config.yaml
num_hidden_layers: 8
hidden_size: 256
num_attention_heads: 4
num_key_value_heads: 4
head_dim: 64
intermediate_size: 1024
vocab_size: 8192
hidden_act: "gelu"
norm: "rmsnorm"
norm_place: "pre"
norm_eps: 1e-06
positions: "rope"
rope_theta: 10000.0
rope_fraction: 1.0
qk_norm: false
attn_scale: 0.125
bias: "none"
tie_word_embeddings: false
parallel_block: false
init: "uniform"
init_std_qkv: 0.0471
init_std_o: 0.0118
init_std_up: 0.0471
init_std_down: 0.0118
optimizer: "adamw"
learning_rate: 0.0013
beta1: 0.9
beta2: 0.98
weight_decay: 0.11
lr_head: 0.00726
max_grad_norm: 0.5
warmup_steps: 234
schedule: "cos"
final_lr_fraction: 0.1
batch_tokens: [32768, 65536]
max_seq_len: 2048
doc_mask: true
train_tokens: 312400000
max_steps: 6684
dataset: "wikipedia_en"
Each number is 50 + 12 x the weight over its row's rms, rounded and kept within 0 to 99. Layers, rows and columns count from 0. The size before them is the row's rms in percent of the matrix's.

# layer 5 MLP down (transposed), 1024x256, rms 0.0648, rows 1006-1023, columns 128-191
089:39 59 55 58 69 62 57 55 56 24 00 32 57 47 56 47 54 53 49 52 49 48 47 28 31 47 57 61 49 57 69 67 47 55 38 51 45 46 41 52 69 60 44 45 49 55 28 40 67 58 52 54 46 27 45 48 54 54 59 33 41 47 53 46
079:62 42 45 55 62 48 63 68 69 34 29 38 43 55 41 43 38 50 60 50 45 65 61 53 57 60 38 58 43 42 44 38 53 42 61 79 40 47 54 36 36 43 42 76 47 41 41 50 36 48 48 47 77 67 39 48 49 11 57 51 50 63 45 51
095:56 61 76 53 39 32 31 63 38 68 18 47 73 50 40 32 46 33 58 45 56 33 43 58 35 57 43 52 26 53 75 61 65 49 47 36 36 64 55 64 47 51 44 52 55 45 47 69 54 50 62 31 40 40 68 69 29 50 34 66 46 40 59 56
111:68 36 62 36 55 63 62 60 39 56 99 48 59 44 42 45 45 32 32 44 45 36 50 51 50 57 54 57 50 53 50 53 48 58 42 47 43 42 55 57 55 45 49 49 54 66 35 37 32 58 49 50 57 40 64 35 54 54 35 37 45 43 37 52
119:38 61 55 47 59 37 61 59 77 58 65 36 56 27 75 53 41 46 32 31 49 73 49 55 49 40 31 31 51 44 56 62 57 46 39 77 35 63 53 51 46 50 44 39 51 65 47 33 28 41 59 38 58 59 58 43 59 66 64 39 43 22 60 55
098:41 50 45 63 37 55 40 35 28 59 42 53 45 47 47 29 33 51 62 63 24 47 51 41 37 17 44 68 52 28 25 53 34 42 65 58 53 39 55 41 52 53 66 60 44 44 81 40 31 49 60 51 63 47 63 64 45 41 58 43 46 42 60 61
093:67 40 59 37 30 75 46 63 71 65 45 53 59 39 55 61 55 55 44 44 81 37 54 54 43 44 32 62 43 50 60 42 38 64 52 55 50 42 46 31 49 64 58 54 70 42 44 51 56 38 54 61 32 40 25 55 60 64 42 33 50 67 40 41
107:49 51 49 49 46 52 41 45 43 40 30 61 36 42 69 43 54 46 73 70 31 69 57 37 47 53 54 47 58 59 36 56 65 63 58 53 45 61 55 57 71 41 47 59 62 54 48 44 40 44 38 43 36 50 79 46 41 56 75 48 44 50 53 33
111:67 54 57 34 42 30 52 74 52 61 64 62 54 38 50 55 43 39 35 22 49 53 50 76 53 63 39 40 67 63 36 35 53 51 47 40 48 54 34 61 52 53 56 49 35 37 37 60 40 62 36 52 40 37 44 23 51 40 41 64 84 64 55 23
109:37 40 66 43 53 58 50 57 61 37 29 59 60 29 81 46 76 63 57 33 57 66 46 55 32 72 31 53 69 39 45 68 30 51 51 50 33 43 57 49 61 46 66 55 45 48 49 33 70 56 69 43 55 54 54 58 73 30 56 49 46 61 59 47
099:33 44 39 50 59 58 60 43 32 64 15 28 29 35 50 63 64 62 35 50 44 44 47 34 45 64 45 67 47 41 38 53 53 50 52 58 58 44 60 38 48 40 33 56 61 67 61 45 44 33 64 55 45 35 46 68 61 53 63 39 48 41 38 40
111:30 56 51 56 42 56 42 36 30 70 31 39 45 52 38 52 51 40 49 64 50 32 44 39 62 36 39 54 45 54 52 49 71 62 78 62 48 66 59 44 41 40 45 62 47 40 50 55 55 57 35 22 63 75 55 53 45 62 49 45 47 40 52 63
103:51 52 49 52 42 35 50 44 54 43 01 49 53 45 60 54 48 61 43 47 25 48 53 61 42 50 50 35 65 64 64 44 15 30 57 44 39 62 51 36 30 41 58 61 27 62 49 41 39 55 54 26 52 60 65 50 58 57 44 42 58 32 45 57
098:33 57 49 56 46 47 67 60 48 36 39 58 52 64 42 58 55 54 51 47 39 53 59 21 53 47 47 36 52 54 53 76 48 26 60 52 31 32 62 51 69 48 40 58 52 54 26 33 69 34 62 56 55 54 57 62 45 67 68 42 66 32 50 40
131:30 33 24 46 41 63 40 48 55 30 41 51 62 47 67 75 60 47 50 36 52 66 39 38 44 43 48 45 44 61 54 50 63 46 34 72 63 32 54 60 47 65 44 79 73 52 62 39 37 38 36 59 46 47 43 67 70 48 64 32 44 53 50 56
107:42 61 45 46 55 41 43 44 50 50 58 59 31 55 40 38 43 55 59 40 47 61 53 70 39 42 39 43 54 65 55 53 20 61 41 42 67 55 46 42 62 58 49 29 64 48 32 52 48 40 63 44 27 59 46 34 24 79 71 43 61 62 65 59
100:66 43 49 33 61 59 35 55 35 39 00 59 50 50 52 47 33 50 55 45 51 50 59 31 29 57 41 59 89 65 46 46 60 50 46 36 52 60 73 51 42 45 46 48 34 64 63 46 69 43 47 50 33 56 40 44 38 64 44 48 46 28 51 41
109:39 30 71 61 55 54 42 54 47 37 38 70 62 62 46 60 56 45 55 53 52 49 52 37 51 39 39 73 35 46 54 54 64 39 52 39 52 63 31 36 43 48 27 78 39 46 39 83 59 49 55 30 64 42 68 37 66 31 58 40 53 53 51 72
# layer 5 MLP up, 1024x256, rms 0.0639, rows 1007-1023, columns 128-191
079:45 43 34 44 53 46 53 49 55 38 46 46 40 52 47 77 74 46 48 65 35 43 47 63 70 44 56 54 68 56 63 47 52 51 55 49 58 55 36 62 57 69 48 45 56 76 41 51 71 54 54 37 60 65 66 65 35 50 43 42 71 41 37 62
100:53 42 58 56 49 46 72 61 64 46 57 51 46 39 67 49 49 58 27 41 45 63 40 49 46 70 62 43 78 39 33 36 39 59 42 42 61 34 32 42 53 70 39 54 54 39 51 42 47 52 31 65 49 67 34 49 66 53 47 38 56 64 41 22
101:36 29 46 54 40 60 33 43 32 43 47 29 44 64 57 52 21 51 53 63 46 47 53 67 64 42 48 49 38 51 55 52 61 51 33 31 64 67 58 52 48 55 48 32 17 56 49 61 65 52 44 49 38 81 68 46 47 43 44 71 43 51 83 40
112:39 22 62 62 49 47 68 59 70 61 56 39 50 57 67 75 51 52 43 60 55 41 58 61 48 41 55 66 51 59 44 54 73 42 31 36 86 46 48 49 26 55 41 54 43 69 24 50 54 46 45 38 58 50 74 63 40 27 61 69 45 66 37 40
103:53 82 49 51 56 62 54 58 57 49 52 40 57 46 63 71 66 41 40 50 77 44 66 55 43 50 56 40 38 44 45 35 56 58 41 50 46 55 66 37 45 52 48 49 41 79 36 59 49 42 35 53 47 68 70 59 75 32 46 60 37 48 58 64
105:30 54 37 64 68 27 60 44 43 55 66 51 52 52 47 44 58 48 54 51 28 66 58 50 68 50 71 34 57 64 44 68 77 47 53 49 55 44 46 51 62 42 28 63 36 53 59 42 42 57 39 21 77 60 66 46 52 34 64 55 39 38 55 53
111:40 41 52 44 39 47 39 59 47 47 53 36 41 41 36 48 37 39 70 57 44 63 50 42 45 58 58 57 53 48 63 50 46 47 44 57 48 68 57 15 65 71 52 62 30 60 55 47 59 57 37 42 63 77 55 53 71 39 53 59 59 42 40 24
104:51 58 38 60 36 32 48 37 58 66 65 55 51 40 49 72 42 53 56 33 64 51 53 61 43 59 50 60 42 70 38 40 63 30 34 42 64 69 31 45 53 58 61 62 44 53 52 47 62 54 47 48 59 72 52 35 42 39 57 43 60 47 39 57
109:61 53 24 49 36 44 51 36 46 57 52 59 32 43 39 52 61 22 53 36 65 44 67 72 56 60 48 55 62 70 39 27 51 44 45 65 57 34 46 47 62 58 54 38 36 48 48 33 71 44 38 52 49 43 57 57 62 39 43 36 61 62 47 48
106:31 45 29 70 55 48 62 44 23 44 51 50 57 55 55 60 57 43 65 45 75 59 67 39 63 55 50 50 66 58 53 30 75 73 43 37 42 35 65 42 62 73 43 23 38 67 53 44 59 52 36 48 39 56 57 60 75 49 65 43 66 54 61 49
106:52 47 40 53 25 56 58 47 19 60 63 47 28 56 44 66 31 45 48 35 54 40 44 60 47 55 41 44 60 58 65 52 37 63 46 58 66 63 41 41 55 62 30 46 44 46 37 40 59 33 60 46 31 46 66 70 55 57 37 42 61 64 41 42
105:42 30 31 64 40 53 61 47 70 64 48 49 44 39 49 43 63 46 45 39 53 45 64 65 41 51 68 53 64 43 42 65 56 82 40 63 67 73 50 62 48 68 43 57 59 60 44 43 56 54 43 55 41 53 64 41 41 42 43 40 67 67 40 54
099:62 40 45 32 49 45 53 09 64 63 82 39 38 30 44 36 46 64 56 79 53 32 48 47 63 45 51 49 43 51 48 55 46 46 40 47 91 52 40 42 35 49 47 25 44 49 60 52 61 60 49 43 36 52 63 38 60 50 08 47 56 58 59 30
115:67 47 65 57 39 62 50 39 54 25 55 39 27 55 47 58 55 49 54 49 73 50 65 59 41 60 81 76 57 46 57 51 66 78 39 54 50 47 13 34 53 49 60 41 46 60 38 30 70 56 51 32 26 48 49 47 55 41 31 38 47 51 48 39
099:48 52 47 42 38 53 62 37 47 45 50 41 43 36 41 46 68 25 54 75 66 59 33 64 56 55 47 47 43 45 17 57 63 58 44 68 56 40 37 17 43 54 44 36 61 56 45 65 39 56 42 58 54 51 56 68 68 31 36 55 48 45 59 57
110:63 33 41 43 50 39 51 35 30 47 45 35 45 38 70 59 52 50 60 65 73 60 55 35 43 25 75 51 48 69 43 47 43 52 42 61 61 39 35 42 67 38 37 66 45 53 54 19 58 33 58 63 37 50 29 47 65 47 48 13 56 60 59 49
110:59 42 44 38 46 63 63 29 50 71 63 30 49 35 28 80 60 53 56 41 68 52 52 58 47 50 56 42 67 61 72 39 38 65 60 66 64 41 33 42 76 47 35 72 49 46 32 48 82 61 47 43 55 67 73 55 59 39 42 50 55 59 49 55